From a checkpoint of a small transformer trained on Wikipedia.
Size: width 128, MLP 512 GELU, vocabulary 512, 5.08M parameters.
Architecture: LayerNorm before each block, rotary positions, biases, untied embeddings, attention and MLP in parallel, capped logits.
Training: a variant of Adam for these matrices, 188M tokens, 11469 steps.
Each number is 500 + 25 x the weight over its row's rms, rounded and kept within 0 to 999. Layers, rows and columns count from 0. Numbers have three digits each. The size before them is the row's rms in percent of the matrix's.

# up: layer 22 MLP up, 512x128, rms 0.126, rows 38-90, columns 0-127
# down: layer 22 MLP down (transposed), 512x128, rms 0.13, rows 38-89, columns 0-127
up38 098:483501491488531514489520477506512534519524533529527497492486515479457497519500454489456514496495535483459541481518529504516497519465527499481495503452524483514491495521484508505459499529461459505477477469478506523446486475506554592519494493484498503466530536494514501496548542479511472482493511546516444498493493506495499475509528529484503509465530543491522455493477508511468492519500
down38 096:486525530493464488518498480537510529499491463512472512465492537484536522471536503514506487484495473494509451511469478532516509467525522498479484508497501521556501491473522518477462480487508539530510480513509512499516470529523521502463530495462502477511444477496532467455500489493581472501511496476515513543512489479430509485556481501529516515472527483511507546502488475532485470500499
up39 101:528476509506521503473500519511508482533510508489496470512487498493461496493522523533481541504507511523552541510510498495484455510451484479485507481517523476536523543472462500521511478514462445491504479519493488512439521478459502508528477491521469485523476506485552495500503520455470511534437481459537444503525510541492493543540525510543489520488509469504494505500473533523518484501476
down39 097:475516511487472541541529481469513512497470502474482502515458509520497465484503541484485442511496529478508432509526496468519514475477462518460509500516471501456480524531540505471537501463509512508511503510476560502491516478495477485490530536501525482534490516533526508502520509489491472513507452478518501478517523488501511545554530472550465475503527460527480492502513452484520515487493
up40 096:521471538546481446499499510467481485507462518460519498532459562506456497527502488471490509536506500506498526512515515508516493499515535537538502499495496467490486479497524477504483508529497494486490479460537503494448534477539541542498493507524478487517556512503526495548506491487478521493461523487489520497458508527482509492475475526516453504451522475499514468443474476458518517498514
down40 096:510518461470534508478487478461495506456521476533498518475470469507501508504489516508475473498488519495476536453527520518514514502485486489505518488506491530566481497463511502536487496508516550454476521551462497470486516520523465474504494536493528530533523496500539527515490496463444444502548512507499508483540466538461510494516513440459491520512487493518504488505504491519511511533464
up41 107:471549502499545447518584498505509491496483515488496498495474502485486481493506493516489448520485477497530511527539482479503448505517514482556537502489472530517517482536474503525472482471483512493503499493498544480498508479517491493432487483511525486512486528514513457513519483499436500521489447518541493508523477492508498528491540496495496519461449508502471507544539489516518497462501
down41 118:501478507429500498514509478513535520535511463504479506518475481499500467530519504437519473510467494489532476565516498482537472495510497529505532529467494491513509459543514520520484535494511517513502502504511508551525463558488467532492522451465521489528513499446506468465500500518446483478471537516498505524505502491494515529492463529500516513519509524474503462496496509532497494451504
up42 100:499503508509494497489513447469501501522468528514475480503508498507505531513508487523459555507482571505485543457517514533498501492454477517556470531463465520493478482486512483533508538512470516502472477466474545498436508480544524512514523501479549489494489529499506467523508471520500509494499507512526521495466534460477456506473505527485525466500482509519503505501493499444500496488549
down42 098:482537473485495540532533475493536506491513490520504491506528510491508463513463489497497464531479469466551474511480461467518487499495476493549501472523449479513528519493522496460478500495556538483520557516475504505544511469499492500465502479530471512500483443509520493469491501503517494514548477450491496504497450481504522479495533467532531501501505501471490547553543504505512513512509
up43 095:526498459557486502496535527470504520478493530520534499506510537492508518480524488482471520496477548508499522443500509501473495513456509458472475511488494507501454517485450498474511536557498497543487472481538494515469512528490461498487485476498503503520513530538509480469469479492525538512471510486560505499486491502522530485535504502539470512489484506454501471488456478519559523463496
down43 094:538461520487532492514493509534491504487492481501509522474516507469503475509506476547505447524517533498505503525495509476507517513462506531483495496520528486474501474554564500516493490500462523510459447487507468548522537490495515482547522497498520498471528465494496479466515489522469439501511514525474465454539533549496478483467512496447499466491499488491462546506483534509492500497516
up44 101:470472481520513514502543509470428531495505487519535452514456480461484467513535514523481502509499527515485552476489508503505537500495490491483515524503482480538489522485523528507481502499491446475515499559503549467469484476477503498506548466508484533504526504481507500500521526504499514503478516502554455532525515486511465553525483538502499476515477502515489515475492504493491469476569
down44 099:536514515493562556504511495496464462508480510478526460498490479518477519495518506523510531495519540483527476492521489492506521475490530494464470499473455500478488508498492501492495517519487476508547489514439461488494487533512477450503511516498525482520490492519508495464486465519462524482499517479465498472510483516554495474569504515523476543526501485500434515488567518527499501497465
up45 105:497509513530496502538530531447508459484527470461493503496515480512476524509512510510498491477454478479514513460477488498457494516461520531501508479515507555499497553480448487498521508503488483524487471507494519526480541467499501478496513476497498523500497509539502447493499466551447519533497521545545499483504495512506522502531575527500492444490515545505523509521503485482484450494491
down45 101:461530554500500482496506513522558515448509484524492533544541520463513518514489509468474476517511476502429490491509496479480489535505493489514502545512470532451497502499489465522483499495503509490524505500460484539478503527486472511468531486503552497506508470507499499472495519477556499481542508493494465491513512507487479484472438479477556467529516525498491478497477530479496544519527
up46 096:478514517473495470501478503550482515526468478476504517444474494540517509507502492531482525532492519465539528504451488513509512465526487449489493503510519512513465538502454482497503509515509488494535453483508505481468539533551496459434499493511526499481525491513521476522517508496483505510534504528535532519509514489502556544484436526462478480528477502507480471501519486469479479513488
down46 095:526494460504513509523445519501489548487505514526492473535436546524485444516507489457546514471483525521496536501520510512497479521501522539529492482516505521528469458492502481513493511490508474524504483515515507528490531483454519519533494482465511506525503490501505509473488478474491466478489527461487471507515539544529467480522516497564457508502483514519486498526460478450496513464463
up47 105:461544475517518486506496495475502476479485506512528515510519491514495540508577475493485540492528491479531557498481497530481499511486527479476519532456533567501482524517498510529503536481480477472493514454473514501515505499484504515481469537530475471524502514516497431500493502452500532510476479508529487505545469491516480522433526496487441495467511499517499503475495476510515496527516
down47 100:477485481514522496519448522456448467464500521440476525502540490493490540465535456523493509528471457513486546445480514473513493489534508527508507510497528514455478512516489520499496491459470464492538538491526514466510458458492516494475503512527489487500504517490510546523515495519513507501523518538484466488502498546496489492490493482506498500558492544514476544499534488491536480490501
up48 100:547474485528491506484462471489457486521541489531498517443449509524494516528478513544552550485520507520498519525485518505500477496473541493477551516535505487530470480501494462518509521495494484510461468473483492474516531469529547459506463545506506493510511480533493487466506508495519536501548492534514480464488507513520472476468497483516474512479507468482511484500528537466532500489478
down48 099:464491570482482544503496482535491515507473515511548528500492473453486491445520511500475472511516484473475456485498490476530546450514502500463498490492493541469526460490507528481503520486491494499551496516530514486464474482524496485490509452468531512492531511495561515508540482511499511498500502514534500496525475491507506515537496512476538492494545485513435514499487502530533476461476
up49 099:499519473464521452517518483477477473507489495485498487473514485523470462533503522479485571478476524513495517487458506507462508566530494457472496508467492517511487469546495498549490475519451496544474483511498510520493510488500515483526503480464492514527492482511504483516480415513515503496471509484511519501517517521496508498518543504487447503506510548450505478504550492492506454529484
down49 099:521531515497501456482497535488477512515527479506482480525511507502489477493516516528530526519462444502509511519480503484485478519514510511540501534533482508519530510477512535470518484534515523543449503442478461490546489508500528519494482506500479495494490473452482469525429500535515474481534511496433440493509501487499459484459511507517535490455477506523504539492512516489502512513542
up50 100:463535513537495486509503494488522542496512462477514468520448512514522497510526544513521528485497553533516522504514498511485489513470503484495480511496469460512457490518552522482453475489463481507458484502485489510459471496541534553503528501512510489486526530510509456502483509523497495496528471505551494476453499453471506525462504510530490476458505492473497510447518492525510440489504
down50 100:498497522476504502446502476541503477513509540529479505524485514474476561459481475534505491522481520450493479495524532534524519496462455504512506475467526496503517483545437443517525516480485488471514508480487497496463538512502506502458465497495533490498465490495488483484525509513535429536510510512499511488502492505523536478480509508516483492495514512492474495552499531482482559543506
up51 100:528516505531496488518480524497454482492461514532557492496479494517544492472480519522481479479501502477458484514461536461501472512496538486546504497468519513494465456517529503515534480532485477491472496479505460499473462518488515542511547498491479494465517500499485525459509510469487552513505534477518468543519508516491474527459549545515475510472467498513529517453522506478526487519517
down51 094:487502489486544494471478511538516489491481456499508511525517486480506514497492499529489518500513436493484492516530546544498502465493497498471475500523468458414474522516499478468521494529514463539521532519492485528460536516498471451525515507511552478505494516482509510488493498462480514498513512503444486535527491515495519492487527487537504521538463465533523490505455511462475489543520
up52 091:477504519546523532518488508487518486526474522504486449511485552470487445494471488514502473557495504507506509495481500452511481520491520461477503477540521520496543515497476490552499508517496504495458514531500478486490491548497520497470478514484542505496449537487493515435451497501466540488504477521538497494542507486453504496507479499512435515509515486488534492490475485481503502481549
down52 088:538509496509497538495496535532482485446483489479544516511482478521470547468509486466499513525519485519506497462488534532509533473445489516503447512475477514454465521513507516530500516490536458521537496443451489508479525461490486519493468465518526502487499495499507487521518490538513504524540449509512535469478489517506526463530496504503486508444459489490513488522496479538506483522529
up53 099:512514486514536501488476488490442492530518538506541507501503488529483504523498519546451514567548545463446526449515493496448503499517529508505497503491530470489498515471485524508464502476463490470518448550463475476463510502493499519517486474465476504473484506513491495498549503508507479516519512511481483520489530495513510506517499526525450483480525482458512468506480521501485478508551
down53 094:501506490507522504494479500508518479513517473492477501548456504524521513485467524494520471448470530497526537547494499506534482518491487469510519484517467565542536479499488523503488505507491550501491507454506484534531497480454513516517507458487492466542538517489493489465471459511485531444492518488495500480503479490466444535491544508502523555499490535512453476519536496505511493473508
up54 103:492491486493501485486476548504501529518486499467495458513472509479515535511491489541489490476501571444518547499493487462510466544446476468509499450527554523531482519486516528490506483532479470486500500520481488501511501541474562520530554456492498467483501491534529502506488509495490493475479504535494515481497488524469456483444508480510492509466497514472514508517497495475521496535480
down54 104:518488508485505512482463510454489520453540519499456499494509514487472521511577494511514517494501501467489502476529478490482491512509522513536523512484524508513442443499499467481494521526476474498511456495468513485530506498533485493458466517472539519495509502499546540524485521511503543530502514466468515494481536488536546526494500500434493508509492561498499486471495496452511511460484
up55 101:476564518459488486534483478475478516499499494476527469487478500517536502557535542471503490474496541523517510523532518480509482493514529478499473491475475521512446512507501552554505541481470529497463477483484500497489490518520499487506476515478485481455501564511503492499514505506528501546448520488551524519494464499459513474496540511492493449522491536479493500501514537492476488480500
down55 096:489484509509468505517495467474523492500502498511466498519514514496480539496480520483507486476504472504547478481483479518538463498557476489514516518496457530436511492517504471481454502518541508521563557484509489514458531530497446497502481499481516488504522500530483495468510485493518500481514507498478504535496540457502526484497448484521514493494535530536431538499465493518461531532491
up56 100:510474474525457560490536511477512491528487499510510451527486506506521488527472523531501529500493501458488489502523479491483506503507511488497546540473499477506548558550512487533492527493467502555497497492521506445506467516510500462528478536523494521509472503526458505505489427507468500505482505498512503471515472497529453534484513484491500512464471515483534479529504479475493491441477
down56 098:486506496529525519527489446504494512465505539528472499498465568486506488499486526463487492499518525524500448520471509505483552492487497489491476526528473544535472479500522538528488524521489485523483465496526516523499527464499534488466542452512492469458461450475491492529481481507495500501551522480511491506500524506490524466532482522493540511490533472463476441504494497488501513542501
up57 095:481486500472484513518500527469508445542500492509505517482482494467487483452563498510544503515447539524478522498485534499539482515497558509540481454464464505502441511506484486470517510467557498514499501521557500494502543472501519457500486509494457511494512517497485490496476498480478538529519512472532473501546489501492505479470535494501490508531477523515501508528483515507522501448479
down57 091:491526523518501518486525499503454506468537513535480480492522525474467506503486460517481463487481499495506510441462514498465535569458554518498490495486474487445542457503548520460480486513488500497498510494481507534509508526494485523465538541475481487467523471512514470526501504476501478506490500531492520466515509524493524497533490506548479446505511498504490529448490513554488507509493
up58 101:479510524524488504528481547494524510553493557485528495516476517442469524505476463517528500560517475507487492489474452495446465502508520466502521513522489528506446500577498484462487495487538483487466482457519471495477532510514490508495526465522470507493483507507488524472531533464485479528489513521508515517485467469500491550519517532538509485502514510498486496489524469485514500493481
down58 103:480516486451479504474520489479513482480507470468520487487512480524521504485538477485513546463495501534433518518501512491482513514478505501514526522525499490536510485502495461489529499498503500512467463549466498489509477512496497536546513542487485555500519482514457513482481478497551534525441524521482463479507514469487524468533489490518465518521512480471482556517521557530514497459484
up59 097:478557510480526483491478584463491495477483493523537514497470541497504491512502490474484478505461532480508520522505478549508515496487516480496538510471506485529437490505448506505480476491480511496492499533496508513534557489559489477482497500487487515476518501532489480498521486472491489539452529495488500459562500506546491473508487511493510461515514530520505501456476449517508504522479
down59 099:503446499515528485477492512496469515499513517493471513466544542481535546514494514523454512471489522503530477485525524483518480496479498446460487534469522485489470529538508524480519531515453470473487464464515509523481504496434517497501497488478484473530534518472516503514506484584487564498486526504513498467452492509480518531479520500489482527480498506508520502512532509485511483528506
up60 103:511532483499490476549504510515483477535501491462491463463502545561514493489523512496500536474459520525491484458525477525494466507474493506520547501461508479512535512460461527534492546478510468507475479498505451469486484511480479460478533468475507515515510451504488484512475521479523495507485519488527538504493476504461520480520505502429509513453493506463536493517498481496505530501544
down60 104:535470492530517498518500486530441492512507509513474475447481507482549512475519512536503509536523520498546503470480541566508465517506474507505493491508505525526506459539493479501473457489484528519556479484507523496472492497465528463555507508529539496472496513492505451470521491483493531491486477470455474502519489480499473522522519495467476485512533467482501562485519511505479488477505
up61 105:467500500479460457487509474485512492485499495496534489489489500476517468551493522481511525493495502475444533460495541504517477526475526455531486538466495495499483498500510503565502457492488513460490514549505507519483490522509480523494514539537496495464510501508533519481491460491471548516482506504497432521465450483501518550502502534521440458490522503490527523490490489527498498495541
down61 093:512515513511476483480540484529539492494494467530523483507566534510482511482462473454484494518498481525461505514523479497488504521517469522509537506487459507418480519499529468481479525511501565516519497543486465538486485509473479517482508515493494483481513516506470482488498508520465533509550464482447532542459509552512510517456504484498523494493499481510542499528489490503475502510483
up62 099:526500505534478481515454461513477523533457511520514473504502527498486485514525512548520447477479497477465530539531485537502532508517508481510486525478498532531492469457500490511504471466529522501479469493529519473481499505496494524462468493557465457479469502505477515497545471511470494535488513514484468544483490462504504518478478506507496488487521528508552489512488519429510518450515
down62 097:479546515555504461476451488455549495507495486499524545502492499529486478525517475496472476568517508474521501512517494494537491524495524507508456475502478465513466492493534459495471508551543510480494536478493487490497522505489482494517498504506515476515503503464527538514492508481486456512532474528462519482488476515502524484477492498494477522516516479547444510536504471507491560501449
up63 096:538530470523507462513519507511497469506456520504483485476473513478514460523559487482481468537507527475479542493463501490508533501527520506508508456516519549523545471495519481482500536456473480488522521495524493473553502491525540491473516512518552511508448521510531494463496520451488521492453524452502460514504498496470521531474484499501514466472502523452510498478506473502508487501510
down63 095:526508485554472489497455515515504489513495479476500523468502509489522478507516484529539579463522484497500522479501494498511495503444496542469431532528498467515498514480491538483457487465475451497487525532463470523480466497479494531530535506533485532476511510474475493496495559534512534489494470478477489479488504520528530500490496508509501490565496501487499506521491517529485503457507
up64 097:547497473530505503474494495503477435500512533493512477446505483500506512529490506465500456469498513483489535487507465502501485527482486472464560456484490456510500467498484514480488517461453509476485495487520512503518487535492524501516523485480511498519526507512526532498529469489555512535488501510492487482490507522505513523518507550468508474472459485495557481516529454525478434523546
down64 095:530477529517502485516482506499508497547536480484463505494510485514511463501518493488514550521496503480524476492488538488497533473457492559473497491537527425494495477508436503506491520459489474509543527460506497487502565467510479497444509505473554505507464520504496472542485524518445490481507495544485515495513500528503457493518489480490496482507529487492506533493482536494503502478534
up65 106:480512479471526495513501510478525493486481510472514512461478481485492552522476515509481505527486529478526516457528547550481466477469516503516553526489471503503528527497483528553505529486530446552448524506510495479461531481442521508478511479494485516515535512490549473455513512492511492495488515505494469468495461540532508503544508462514505503463482523481516471499511523496524492474501
down65 107:479488528518520515466495525479458499455491502546476494489526516478490513472480481479482528505478499501535505495506509488521499488497542493522489506514530537501478475528442536505464469550491562465500494481494482524526446552501516505482489540503490530437517484526475543469506504472504516470488461506496482511484522504502499447484475527514521537507543495511465534488507474474510507550517
up66 107:486520480520524495500549483529488549512505503512498534460508537477541516506497510561474455522484509485475563470528519516497502552481509444517480457481477514510496497531486529489512522475474508478458504518478511450506505507507533508461498505520495472452532533483511501488531489535472520492462489533517477489527521458553453499446499511482485516505488481506512484504508526490507498528505
down66 107:485511511559490457506514468560509506534517513526489492501509466498505504517494485459469512532526515477502480504505464521514536534485512501509515490459493432573532507478541526481471542525471504473488479514523528463479519466479482473504495494484518478511523534493437472471525510477481531503499481487475470517511481529456489514486494469491551487505528518481466495530498511526498492533498
up67 109:488489520519505507469512507488500489516464502443506455468482493534516525500487520518533537513432538501521472494546470503494489548475516453542507507504524478510524483500508484505459502508512488468484468453481528515479528502487495544484449467466530487514499508517532476481486491514491520486458508539527487477483497506491565496504554507497480492433489499515493536540500502486521491522526
down67 114:518483446516497533530503512486492487468457515504536466504490497482489544532473485474503501516483481496471499534505540466549477519511533497515539506506480500494483486504496473504483486516508518491490513473500519590545515485462527540477475488505496510498512537457529515462506483550459512485552491487544486507479516509538490451496438498514506496460489483473517531508486495506474522515473
up68 095:483516533445515500537501554486468495456493541521458499487491483508459541495513485499455484523500503471522469476532498515502501514453516524468520450512525544522466505511508508510473519507536497488501540493535528492507536454526496530501546497516516498511512507487484502524475534470429502491496516487528474507522493506501519551491501521508499506450494495469467485474475461476493510488553
down68 090:528487502529470443493482555497515507526544513506511460472499510499502518516516492496468479475511504507489499534497524502481540504523470489492511510440492494492528497489496492492492504508525480507489457537496491487496487559484474553468460511446509482492480549496529538536521517518527502503479476542499519481473495522525469447519522486450515470494508472527518487523493512518471543464437
up69 095:486485546498517501500484487459477496459497495489511439499460471514535516505482491517440495509509519442508491500503509494531496498422495472533482488518528545519480492455520549528524507530490458469489550523475511489496487482526489499462474514446522458531556513531505502507505538497483519559483504511520500508502498500490533483530500541502489525492485477502512501483482479490536488502492
down69 092:531489508531496495499543495520535511521509502457474503481536472446535506493442491494520535487520502524501512531534507456533499526512497476495541518463467520498532489521556526496486517490545529544452475477523499538492499499486487470462534488497507540483466537499472511467450491523464524496500518522488502487502466496469495514478491476526554500473512486467537470491508496476502469484482
up70 106:507507526499494527494524568454516505513489488509474502506521524525496484488484510509438482515510573528451516460544506524464468527528511432484502524490463502521485457513498534469498508523503500480465512523485475484504484532471545478520463476489493441526537544516439494473514487508484504494483502538515478502488472486498493514530497510466501479490469494501519518494482491518514502480489
down70 104:494501472468484498553503490534497475462512480483498502480520471486495510478492459495546507473518498508500497493489441471504523498472504532468525516499562488483519508486562491527533489502519489475542470512539471515510461477499538517532562529501503518520510493500555501481528509488508524499508483487504468509486522473484476468492522497548482517500485479514534425462490500529483494445508
up71 097:523500519511555473492499526480510464489473484500537446543490472493498460540516549563483486496482516525484539518484480540507512489511488466496493568480472475510518517476474526515525486517494500509459525517500509494468494499492495504517518494510485512478541508495529477422488451494490490498448504506512494502515506456482454529524542483496487476508507485444508517486479511471476527503496
down71 096:498455479503479521503506483513512517477502480515466536457501538508471515524510516488513534491520449509482456478485527453515483494431509532511516473507494534498489517496487524459488538484546481528512493446453475487487509492490510514514474488475490497541526502502540540547531542508531483495480487499478491484484512502482505458524550485509538506476502527552446513478493489509500504451506
up72 100:545505477540502505540506495476500512498472538475539497529463481475462500493503539531479514522494574485481510518479466476485516469507564453540495482504483464500465477487517498521503491529500473495469501513527482485512485484492497496508532525510474526482515498499482488443485512522544508530496498511529494537518461467496488511537499489523473465514502480488518500512461484501492450463574
down72 102:505502588484487510471527516535493487499524471525493491478506484541532510512521485515527489523519484473523479465518525486496475473484489545478493529485515533470492499468480496524527458438505468503525513482460498469494543490500489479462440536497539478525530494481521486507503489496534480458526521474483490475528499546523492488497529435472502522482466502508495529477502470505511527522503
up73 099:449508526504532490497497512524511475511507505480509485477521503505477520512554486492491492518480508515505553460505544479504527467496475515527482487455461459537465515468493532518475499469440492474493491521509548520506530529465529529473469501461485451471513536507492467531500519481494507567466492506468472506497503481476516480497504514506514495529530510491539476516514469520519465468456
down73 093:483502533468449508480481501466506476480488504511505503515512508534511466482480527514529485512444483513483507516466518520551482486500562446491514477498514517520483517500512482528483474457507520521473482495478474486503510511471505484492533466511511494545528454524541532493504494457538497509579475480505495483504539529483522531460487481523463498505483539458541533499490501473506510531524
up74 103:501479503522482450478514511493501501535486535481521475461497480475504517517510493493483519517549488520501510473499485507505476517472468463497469482484519499512464532467457509577480538534489481517495516458536476533470475501489532515468548426487519491512461500524530512479481500477467511563505535472504514498486480518518511529473487501483509504510469540464530472510526540480488498518499
down74 108:536494480483509538516466499487455472439526498496486516472485544526497502497470449503481492505477497540533522492465490505469477491482502529516517535470527454540485469520470520477485516480491497502574485528482506442488533505481549500504507522507479484483534484465509513547530484526483505448502507480488547495494503457501495513500511480505493497506510522479471549520550485484510485524519
up75 099:477482519510516472548485523496474481508540514493483455471486474523490470540547506507496455472511517535513524533445509481490489497473488522447525498438486460520510507471504525518521469543498497517476453482533492495491515474488525523481471522480444503486460498504512501515490480483502529472461506524523508509521475499510510523537540486470527465441475529490530485497510521497507526506533
down75 098:568520502568492490510514516445528501473485504483492527556488488511459441516516480483509460519522532518522519532524476506502446462483511519510514489515487511495523488473528518461538478463494465496509520499488488489496480514490486521557487491492469498471515483508491512512504536526495468439511491478496506520516517486462508515503493477532453502517535472547533474527462509505486505512478
up76 093:492549512504521530473491495483513503508483496553492493471506539472494510555505473521429531529466497540506520448491475457485525473480510478523519507500521504506460484516495488502528518511462509488464477470505540496524484506504494520509469492475511493527531462470478493490479502516481497482545530513519485474558487494526502508454505514546467494474490517508497457479487470498557502470554
down76 090:505465480524487489490522536487507493478498467518505488526497502485478456441492479535571509538531488483523445523539511550487472465496473502520498492530521565485521543468500503480464518503542506490515487518503434470507484434493534466476500481495474517501499507499539485482480486494506507502500497505500462518525518500466483533539485510508507521531507477481510512515537497486475526527477
up77 100:500567487466492510516492482533459530541447526514445516463483494536483488488497490499491498491510482513488524530475484490499489500508524450496508506525526514522505441516459545483499517514508514514483464498467502496477505501520508495510517498493470488457546546503514506490494512503471558514479468505483485554467513507481460539523468530471500447489492514489523483504520469517499445543501
down77 100:504491514509489473477489487492483481489515518492512512551461524456457516517446508472478474519496525501508425463545473533507521509500497542471508513507470486479529486500514505514511519506537524493491522506549515458507514466500459537446504456501472451503481515520508498499541497512484485464503541486526500478545491505488486463525516479547502510520504498506517515514455492561496530516478
up78 102:504550499475515460478519511503467495472495528502443480480479512444480510496505502526500537497515526501500508469517497518530499480483502473526519514505518521499520513463491523511481522469469504483485482525529521450514482518472465506453546530466523479537523492514539485523503477484430534507483503537494510489501514530519520523516512513499471451513502496494543512542508450497466446488552
down78 106:564506501524473469483489496515475465518527511507505491500503455482505514525524488506477518498466512495502526507501498460531556492481510536500497484555517498507502472445514484469502511474542493509535462530527455485496514505505458455532484470506480469554484506481503516528468494517439458507505498549488472499469518488511499527482532508485521546520471486516518467494505513498504558480464
up79 104:490465460506483440522522518517470508490535555459515516527478492516481561505522500513520489505498519520498500482503475530526495552477485476491532481510480533531509528540506500521506522470512529456517473499470517442502501498497484472501502469441513493534483486509503450535500518485495525532468496457521482493556484450496508516520475511516531465492475498500515495534510463470482486469519
down79 100:521550500470494504469506472496535521545429478537509520484501495483515477496524471504482566457498493470528480503495497512520535515521517481546498513501534472460488520487529495494508475503499510488490517484558471479457494521535520511503477522500447484475477514478538518506459494450491498451471480524484497504509489509514464486520511495523518526516544474537516505474452494528487503477531
up80 099:498514590489537497513536444513521471507514463505545490515468534531513496474512524532514540506472532501489477543491499467464490477455501476467480495452487493490490548487524510502498488525505447491476500487513504527500519510507482508458518492531521458488487473518478490512460447478478498497484488520537514527464482488503497537496493501494485490475484482485494516499541487533542504496555
down80 094:488484449472478526480534477517509474495515494525505464521491512477503521513445492561451550471549526500480521496512493502527528490492466497525552482502515470508504475516463472514522501520487424506504525453493508527484488517445516496542464477515471556477517469492514521484490533499491507500502491549504510470496505507555474489516495513502485491517522498444495494511508502526498491522493
up81 105:468544516499509492456518482524488484502488500508539518533529480500475482489490475499487517559469534497443513494451502537518507538475515527536490520520514479527480505520518491527472498508465522493443536508496492474494519500500525499461466484500446487472508555496511498475476533451515514524452491497492500488502500478519511489494564496497466526525505446486492520482511452489481531486544
down81 106:496501500537469441481528489499483531511547461480510511485486457494496524554524538468513463506431488502479525493486550541464502503541480516501537474472498506520514510476546515498532506479460526484467493533469527519497486496486477502472498485502559520528471509497517505492518468472518533546485495528514492494477491521489483523474512476470551456520478498507521502511501515519467482523490
up82 096:475432488504475528477498506540485502516491501493512470490512489494506505508550488475511490489500541529496525498507500479512457524497547506519482487484501499532464531492495540483481492450540472454494430478488496488470501504494526522482451458542508520498464467527554504518515521493501518473475521508509488503484481478510526523537573525502504507501482531517535465537479543490486473486512
down82 097:509521480514501503465504541489512461539498532491526438526505542504485524480499477474501511515483524509492476505523490538483527526473512528490514501511496482554538502528493454500512484475493453512488534527507510477474516497483492506518491500488445515533511485455476518498483528510451480509486451544520517494481479522507517479511518504539469481456547469513494503512508480522434569494473
up83 104:495536548522497469511499492459451437528461502490473449485464494484520499458489552490510442487456513528485501487466474513486491507547501472498508481515498524523505500497509527549486532518495461504478500500534519513486505509512531503503510517503462486506517514546489500500450457438502553499523501539516487510474504471484466504498531502475534518516491537462505515506519512506538495488483
down83 104:517511475506538512489469486521477473493499529475500452526496505495489562485534506468493514481496492502455515519474492519474537469472494505513521508469487517430564458458577500498491499481508517484525530503448485463499522492502485508522467531500487510510513506510535516532528503512493464521489508508509492445511516511458494498495489476480526513489564511480452526488509481503507485494546
up84 098:499538469481572481516518516510463465538500509474462453506504491496521465510537468539483534528468487467471514495525472495527537548511532487472518506498489505520478520506501538562497515457500518482490526453506497500506490509511537508463465499507497510503501527504476476479498527511479523484495501537491477461535505506494480484517477523495516521464515534463496477457526439498540502509533
down84 096:477494462486522469532477441513475474523490450507479493508544509528522506515489500463558471496542504453483495462508543509480474510520506472531514553466532494509522547467533494523503504485493464510487530517504473478467460473507504475498435517514488502494522520510508484489520470475534502512520477498487464501508504518511487516506467473462516515507475558524499514521513542513471545504500
up85 103:506472479491531500468483483511462494553517475487457504475503535512485532487514494515515494541520510520551488509499509506444466547477494475528515503477484509517463485555481507498536504532536446496472494457515451495447503474501483540505501514536490522465542527526488482500521497505510511522498499528486527551534506520510509489476506545526479502466458515477507457496485514527534514527483
down85 103:484508477485530488492464510492494520473484519514463489476558511529482511526496512494506504512478507507497457482459511547519499473492490521500502499546538512517478543546526511489466517502501516502512499551516493500489457481489473472542495524477494514505489482484507559479474500463470449508464461502496456514472530550481565479491529544524544529526486491480506537477472467492474488493488
up86 104:502512561501478488512498487510447495479448542489499494521490516498552525480520495520513498529495504476511487474477513495476484506499519484496525495493511489519508542458509546477497523489496473511466555519559531525470503512505498519476509477559483474473498526485502486449481481521474528525529489479495522553498500496501495527482517522489493485503474511462540442460484500469525457500563
down86 098:473490481510500455508536477537529509480467497512483517510535521489511498474484484469499462495473413515472467518523517505516485526536502509530505522489490496430501537524492526472533485478544524537474509521533520549485517499463492482454495536545518526510507505467503478535503506511499500485498498483481490501480479488494518494510537476513482473527468505492572524510456481487462514483515
up87 097:472491513551507480501474513435526500509542496510473505461462463487500494519519499513493514529471507487494498484520501475484533519524515511513555523451487497506523464502455486501502581536495514532492459483516554468472472489520567503473499512465496510484524494475502471499499468559482499501488523497497497496520513497484470512440497498440495508481487507502501495486535494471525483516506
down87 097:453503527493527566531505519523532486489467483511501499594481500501507452533505484481570489519520506465519480512490510455497553484457465525500500490486449501513496518520482504476483511534506509523458523485483516481479504505523503487508506457527510509550508489485503511492519487555471520545494447504522483482482507526498488480500515491484478498488499464514477466523515481498491467524493
up88 097:503483505509489481568469516465525480496538518495529485498531510527460504514502481470507478509511495498469504529489531518488420546490489461524490488523504513527481492484502491525518515539512491464471461498549478505478544495497514489514513504523493477489490474495514507465493472472473501499496500474515436513497446510486559531465496539528506457471511504532500523465484439494523483523493
down88 098:490513491491493518446517468483513517507529509510458502497508508478486476468517519512497513507499492526529545451495513492535527491480488530482478494480488459482484492479457475516518566474509452563530530518468521474528474508533471506492479495461529538502492550484484542536484488495512509483484502509479542483496485468461508475526498472517481514501460476473519518541571526495475484502506
up89 099:478510508514460513509453506477501476485521479483520518500517493517485529483460504520454457507489482500482524474479542539495505480479508467522484519492517497527464517478452507529493499482524474485492497439519508468493462550493517511471481486538485469508516544540499517478516461533524576489484518503512475503507508498519549545531500458503469524508531477497513461488504492532485509445526
down89 097:470490505498509487518511514521524526473483509497499508457488524456450494492470510514494504481503456523523493515507543525490500471511486445467529544480504508520500535503473520488564504508481479492457510493513491508537544498514517523450456510482504517447490510505490501501515544486485491537460513524514467452519486487548476484459527492469491514486481495545503529488516446515517561518523
up90 093:497557462514510493495535496485519450480509497503520481499494488453478522497518493504500482504454495485479486515514502481456511563491515496536492472488513478482530533501443503473496482512546480516491443511526477451557508491557527499502505486479503496492529529525489502461480475485506563505527532524480545507512464491500506495509516443529458486482528522522511513476469504517520474502513